Weights of a small transformer language model.
Size: 10 layers, width 128, 2 heads of 64.
Architecture: LayerNorm before each block, learned and rotary positions, biases, tied embeddings.
Training: a variant of Muon for these matrices, 148M tokens, 9021 steps.
Each number is 500 + 50 x the weight over its row's rms, rounded and kept within 0 to 999. Layers, rows and columns count from 0. Numbers have three digits each. The size before them is the row's rms in percent of the matrix's.

# layer 5 MLP up, 640x128, rms 0.139, rows 480-505, columns 0-127
112:464507548447554412556693514431494482463502520492451499487522515466501493512512488495458530571429522406425496460543533523490501470555554583616562540565454541491600454459559536378492531514517423548516461467493590386510436506534551489469500529487508441598540475534525511513441451492555491471494557462555519525496408517560545508491472404559558499506545563578488520425518445577528448531489
094:499496461531437571457489501499553522460481509505588541518497574559504538485481486441447536459479407477558450481477566491500495451462514460619513478495493528553514482562466566398466458530569561518432474574526531600508471612572516622516480439480501495471560463461568507509467465637414510398465530459587464589434516481545539531544496458557497469534504560539562494384429496442567448555528
106:488529574556544548472518514519521598451421466433430445605485491481465510478441530479414529524508521602538534559494484508486496424472479457550484533574413489477539420549550472493460545408571417513481537454553509451505479468480510535492565528617416464508476482447596474468472499485583541413432454548631492546563527523572454504520508525598453530445435481497452518431464496447452573579563
094:511587440569587514482579462583336491544467455414499468439479509509472435452492531476471522529523370531515516373535529439543543475617447529514485513471454535441496429453500531467436474527443469562495543476459468511450598502427485427436583420517494446558488506494403493482522510484487551508570455506526519555586503464492458453510490495517574546426535503601434548446524507465539512546453
101:613476488473519507465535479439475485479407431425465565505444559542487425491503509421528575471541487451479399520394482525412512519572577467426550520455415522490477463499455516549507440529414518519515415557488547502624472600496556486516609495533485435548489541527399538507518536544481511464553447409407541479516544471463484492468353512573576511489455518447466507471499477569460500513513
080:551539475518527416542416487547554470612487496466545284585346480528540485444538522564471517507391464491562489454491443431514462480443564547469443490412535560545554506495507473458421512513532502423479502497523484542487569446490534567422458493505508448550478552439510462561525524488503616453497543525456519441505465506543500551540502550457539490483558518495594447481473454419545503513485
079:505464475483481530556548475498487429430569539593457489454460505575507473491539408390438528521501432481423538532526626549449403541538479411498498477549480508487427434524456532546613420517480457528455561503496474489570410564545383531500444510457540448571527506506554509438541536514565508500494530533430433402468518519552490477517568497628546560496455475581419522463519480448495449465477
106:459576574477586477424596460463438498492430472488455470532621446522541498483530450491527460464583572525555585464434458554507449484493476521461526484499486493470556545604556590466498474548512418494555499466519439432487539483588460407492495437502418490432496665486422579557539460443478490531592499458449429457470438530527547461472517491471520427521580515498526462484487586488446524492554
112:526553548532525502478523520533483533521544506493470506579535576454496455467573445482534509496450498471462532523461554521517479406470540531523472516520370574408540555615515479521491521454474398599496452436423519548467441480444515536404568498556513421483484496585533590535476507543559527362392478500550453568527446572453487434538459612573526426524512530528552433549485517454541531445482
075:478469471557473541482507473544464533497452430471659362557433499560531512527503487419467492510530578541458435620502442483499482476516592504492517495578583508540610566534572475523441551515504522445437516477585534546429517458596469569477486550479447365450499473475512542407533496516472520519471490561414471444517536490474515511539515521499543494465518550567605465606497470496516507421492
095:509469519535529432489517427429459485564517473514418508462484500542552490484491551503554478562568592499582507438480482520429473463469562457477460519535420592483494516504474469510548505582478556494454513522475515474580448546593465447481488588482460426571458588540459513508451465417409506595399495469454604442478462531580594543501545445454394470439506518460479558612458485465584568550553
090:510539488598559553478527512449469526442515445538505506472501488438583513434553453505464541489467538519474526512537560415493457408588384521500499492498536483498508538547525539550393493515536379495410510502479464645503486494543522422488504519530601513538509525547586557495489534478501530555490546520418336519502505563479403609487541519474502406590510424562585519523504509496511432532478
117:548505475465481434550560536476504520519508391653501509456455533554453522550510564530522491426471392503510529520455480471455398488470473420505492582432524457513487502499530583507514476454450500507507493512569408501471501564450516499495478455469501487565450511587556381587489424420408439432465550537509430478467465502500467425540485420448553399445439490514479513612552390460487456484539
100:582568486548613524548497503376414558520503473533552525493527554528535523439475460486455449535500466496609480550440503592394537525491456495494482522473611518515428392443409566606503509474440438514441507543520541607477469528483507359508468416554499534566575509484434505442508472462540548488446509548508588505532453487488541431517483489415546455468511545539544523524480462495586503482504
098:514571514473550459534467547451469520499489516541494460527431520545480487444482596516487469499399484413410514461473535588437490474515561388568617540495603551490564537546524469421491490475423479516490543555512596511538495375428516529451464611467527486471506519416440611586478568484509501358538523418520456471505514560509569554446465488491484487467441515434481522501505545522563466509464
095:512553546497491474518485507557411533601525473474535560486419559470493519541464509509390496429497491513536562554556541578654478418524436502578509474570518562444488376462473492555468505439465457379546498457527498479468486563477551519474581504497436436453490444525485539472567389471516478462458540614606454555535456535590491410556531447486436429502500507556479555466487497503498518498514
098:474471553397405512455496546464574534545468488561585441461496455468389439505434467506482614500455536524483586448488454493525511497572516423530507523580479554518430485495420475519462501562354535519521475478415479494463563480536517511501528528509438524503531562503543455504531488527510592481463568511537491614641430527490541435429500436478550423499483464510453548476540523608532518510393
113:436569434372505614558528540449484430571540489462539560471545482457479499500558519523397570534417435533481494393492520450518449517508511525489451432512493465468497433544550509533523399503510387430493478461562409438436467480582473541464503392545542379470528511506494544511568450427440521496448527420522446467448504580547526503542460528501507518511435555587562535549495506521499460573497
106:507482540543444504458446482539460477492567469579437439471428548526521523492543460513562442501532498559486500420418419464485508497483581555395589549521470502463500608468468486421532517467518428484521501573525522543568556542556554513522632488435509505530523488566459509387468487480513489433540505445466598569493421528453426445459436467530474412534511488445416516463466572442551564517367
087:498534440521442464458545515501468520510609591479475467513502451502564448503499556564536556489516539504538529481543468485464523434418534455431438401521565484450550520533534458416544406578464564580503463449497470479502526451494513515503435500477459417498484592459479453560365439480393444611506508503412464470482529450513459409407537538465483485576495530532390386478520495466482541526419
096:505466482391477473469488478509542450459504519441489572475449552560492452463506516402496524488481568516512470482532537470455520444606482540440608610518361522505502477570493537518499572515515511533487528454565477529530515540595574448533554544530480494394473510543484520469438424508483474517460564582417701431454508515456573506480445459472506537445528513574520500508543528491548533600566
120:471513552465480405631557521519509490481487538431486471437380524542565511478504377392504551572432387484504498521526474475452384519457521504479516476483552494434462439430529567396522494445496523463541505486479453441560532510541502504545463432610434485506542520548479517472545552472536511544432512410526492542513539488421574545531441501537507520587496496428538602487557449409528527557553
080:472540510418542531494515521474544458560509472482511477513507506559572473527450419569526434432523540515457610486502480441579530390585552513524513512562499477418461424524495501555521510548483441583569484707495516496428446528521499518537473459457492468539438537578525523462490550497595488490415570458512550434575450445525523563561483466564541550579558489424448562469471486464487500405531
081:506543427447491534568572519556532493493542434484494485434622555485493478589539481559475482545454486513485453558600456456442476442502552521555497483494429525539530415496523527491451579442501512559436403484529378523483438506558455561513423475363399493398512531470523508566563477455463584471549553554559523441503384535506499398467507543508528546437562487521571558470513524510469484525519
096:550594495463490478458438444516574450449462409531473407532425466553444512538509465479505508485504453436460577515444413426474532507505517464536477690504487540593515501537540447531545489476538492526496456555444506577496428391500466508449489502500585499498431435481579447521452517571492567512580624417513393514524537441526593477468470535496494547571469467473514456482538573507532502460466
098:471390553477427453429504584536508480516479553557513475594531538504470506459571558487506581499505537520521394535434507479503450528508488480372449530539442500486551443452570534529438591513455453498444516536524523473503488418484398415491536486517583552496399463436409344437554555433469471550515458539525507487554544490524449594555502503614492470496518531441510524469546500454569484525537
# layer 5 MLP down (transposed), 640x128, rms 0.0562, rows 480-504, columns 0-127
106:398476512471500479517463504488448544608491532535531501598484439545428436560453502478452547576496498589509519423470523495489489512505521504477556429439540449486497506528441530564544555489468527570516517401545506434551491463457519521533524482529442505378481562548555489647521552535501472498488521658469504465429498583464442483376505483539540475519462489494481434479453577633517491549403
090:544453567479473428481483531535462468552391583541510459480524496446517464483488547526572464553513467525456518578550455483506551528540440491342453512531473531468527509582516467513547486443641504521479473441471441515528533419492551478593601428504442551548476514560472502478446514460568445492523644567513502459593456620487495480501514487493473494473476505523541456438486595484595388526480
103:494397528490500471507444527464525493497563537532377558482488487553576541533549521641445563559534472432590542531510427486519507563552452512476386514495518584517493496641426443489473490536474554501471438511515527497433468465482560459490525440441425528474552438594536491453492521471441391518502484491529535504509436496541574411502605500572524518465546496493503612535505472573508488402550
094:468403359524526542502406539432484488546452467577478542541521473465404498549587504550489533484495472544527465423490510500442542463557469555451581412552479547475492518470487523466544505477515532533505506484469445508558422433566623514528464463584565488545483476592541478581492525431544511598521508558546374506511514416520504528515550434522468526494511614492499487421445455580411522438539
114:447466499485564472627435469485442518473516503544534531547488456451412449578481550444442507541553544455484557433430376554533523569538513536532466603490521482573581523436468484599501467520499394539528518521556473535406555539486436457537514523532575490505454530440529497475616533582528477605550496530527551424485536527485580564485502540574543433432509502479481521544529515432398503561518
081:483507551487466455439581518504491549478503484545450589406506486562500455496537425495477395532500470483499572534557507537523438575537515381425564477501520467522462480497440530444437430511452533458541516415508568422508549541487474404508489569433550465486481492559410501496405579415575586513523478530512498490514546558510460502509485416536568493555371514560403541527470491488462628578526
078:505583546505434449417475494524428537561438482525517524458486540611498434647485451561469486481524462558539542453464507519486522517450476482442524526553512516413468523488457509569444456477493537453515498521506585334418580484418487493555502467469494436549571531530455499554369435458551580533513463502402453483423592544509513520479509495535505479472476484487453525530510565552517584624495
097:459652463475456547491502452557454462525445506505553442440479416545444438525496514559429551465601482440423450494473471485547475477504599519607471502480542528571476465510522423437474519515526487484464510548524434551433522465472545463489484458466482507565533562537585565374497556515446533603539551533532531575495461460558546475535529467500500530526542469456517537334505447530617434487479
109:466437540427426509503414494583536459522419473555544512454500511594467515558504467470485490608527565556478553518488528461401529539542489469504390509609467446509463502505487511602541479572567534457517506538489626528493587521530463468624442458530525574521453453495465459563514543505439489530481397404541474419507467524514430520477496525442479510439572465493437405466413526585474489492511
080:558616483525515479458444606448462482405535549447437532490539449533477551505484570506502546574509543488480416606580488475475462451462449444515547520551484508440447490442530483387493467525602486506518511464514474495479458555471491543596451420502516434504571445489488539548423431558543557438538478420602473490465580505453497464415433506416534513594516583418488570463529520517509501575542
096:529492537556454496548428487520497522450429436562552512578453401424452516540465503542538498476440568533565509549533453444542573504456560536496477476567427504427515505541444578438510472436580503585516592439526502536515548513477507498606545496503450551589445382565439529434538514541519452473567477506559461464522560468538544448487574446578532519455541386496497491439501589499500492366500
077:505560453536476540549446488454518486480504555519476448533500501566511545576550610524438567508559427548548502540517473600519482530389598478460482616571507516472473447525388487493508467499545548426549411569563554447499509415469522533551553412516517415513454543487543489449433469477542461450589503563475506466514561552459584495566527499567519494393447395517467526500520487493535599533556
124:401501472559502446458478513492524427531508497463568480581542429511494546424489423468458478457415608549494522507558475597485566548454524502535525478561448537582565524466450484502494520489458517462457572492412535433443470452520477468425498503545450439499526537415466555410499550510524581586472490480499595480542454562476584451502491455527422622558624522464563540491502577503448528412448
100:526533531506554496499491512448548562562448535490490616456489581546442472509474498515557473535442450564395527535530545586507412486439415472559562493476529409534511472542492428514514556491436512525522491457457579516647461651464502539509429586514544427524534435516463580486478509575554488474481638523449495524490487554470490543581543543532555439492470537429472483469472555465443555551471
113:489464460497560589482542472571520533558544569457519518473531486458405550447528550472461555543530560469407446496473574554454558477596516530532527479377447599512508447535502454437505427428487464409528408586444512504503473380421506446493473549530493486501493531568501470455545457542445482516536477516551513402495479386508539387625461454471544513494520479547432456448520531496440540475537
112:490493451459532452427521435504490486543496427542420447499457458502442453532576529463440445528466485484568570484485438516497531499428530475487604477517390441495492585374394428576521502471501465407499524571513478470480494516563585516474504590477473543555481445542523513531543477553457421511497370501590392548514523536529505489551523535503530560467589513513499483549465490518330546496526
107:590494436490438443490445452438524517582557515457570516499557490644532568509452508543536478449479458382434474478448468380500455550591465434551460523562519477514467559478532491540459463523445562382480516466536495503507553533456552557577494572481521592525505483589480425430507500468541514491512594451483499443554445593546405455544501440478483505407519485503478571516500469590473464474481
109:455459470429446486446518462556498537362595482495529539433453500531517540451488504535465433564477515468512466474602577355536517487506472500557451621506507517544473546443437508553458547494591544552490506481525527499486485544445445530531496421467597615450503476481491448528518496410416462544539453465456547458533428446429539511463591471454416383503495504480437470476418507467568477527529
106:441450442492378527489555545563538397586475523480570521578573506503475386406496575520480529521455533478491489458519331463557388482534488539521548509499468465511574506524458462516478424534451499524465496510436512452509474482419513460489421494486463563458500506481472574560467526633556497512487483591486487478555582451466584425558570503469488541471492473523478431532473449577520577554517
079:506501514452512580517517505516539490523432520514574439523432464532451510504509408471439466526435458534541509455480539517570504460550444536585573537501432528430492403473495491520457523396479408468552531511525547562568464509577540436438474420508490498471437438483533550451525610543491571418497562551562443593477341545447502538619477494555494499487465513495571575529476506433496538439590
105:538568606488516569514479523458529456537477494516539502621496526439526484518545542412519506559475626418462576565466376461481451463433429511546533482505427443533493518403511585476429437592488466503520554457528600449464488507451464500449510548542505574494542461482513553416555457542490536464462550487515478451507583528510497477402530545464515470469459565455522581473496519465471580363449
120:561419490476523498513504436446528484521464552564521518551519551395570565452483465499497485461430453503482585476453454520436513594469441524437530579469469521409491536421576462520539546463513410618438484536580451475530513417467494363441477512583522483469474524472508460533565442526523583548430571542566485571498532471484437457529419512582499472579519423507469511386532498464473501545551
082:483603462554564481482609547522392563379479567503489574467444479437459487544458488474487449546516474499574526509491585573453507536498498504405579493529483506618537526535458441444503494538559548534570571441475594408542544485479578498545550592476521490513519470446497510594488438448387447442550383524431585485493552492525498492453485580515488492471515497510551491443482524464521542536466
077:493525504449503435498552512551457526404488489505450525440450466576507477501355532548497450462461530555455543517469460516537477567466502498492646540508544451436478511407530438502435470538498586455602468468570467448485559476472528503561580496470475454528464539480483477521419528469497441514559485570549497503474598485534516529592414504597498453483406535556413435489495485500511624632471
095:506412443428503467528567575385540465540460513464481590470452516516477402497530508596471562427488437505500533494437537457483464411543517463555615475459506515458580467383459544529493505581512433437527453469513457505479515574507485431440396533554402516488508490357448505485557489525462562546446449564535486508515525494472498486563482410581578467484439512551512436511470488476516590492523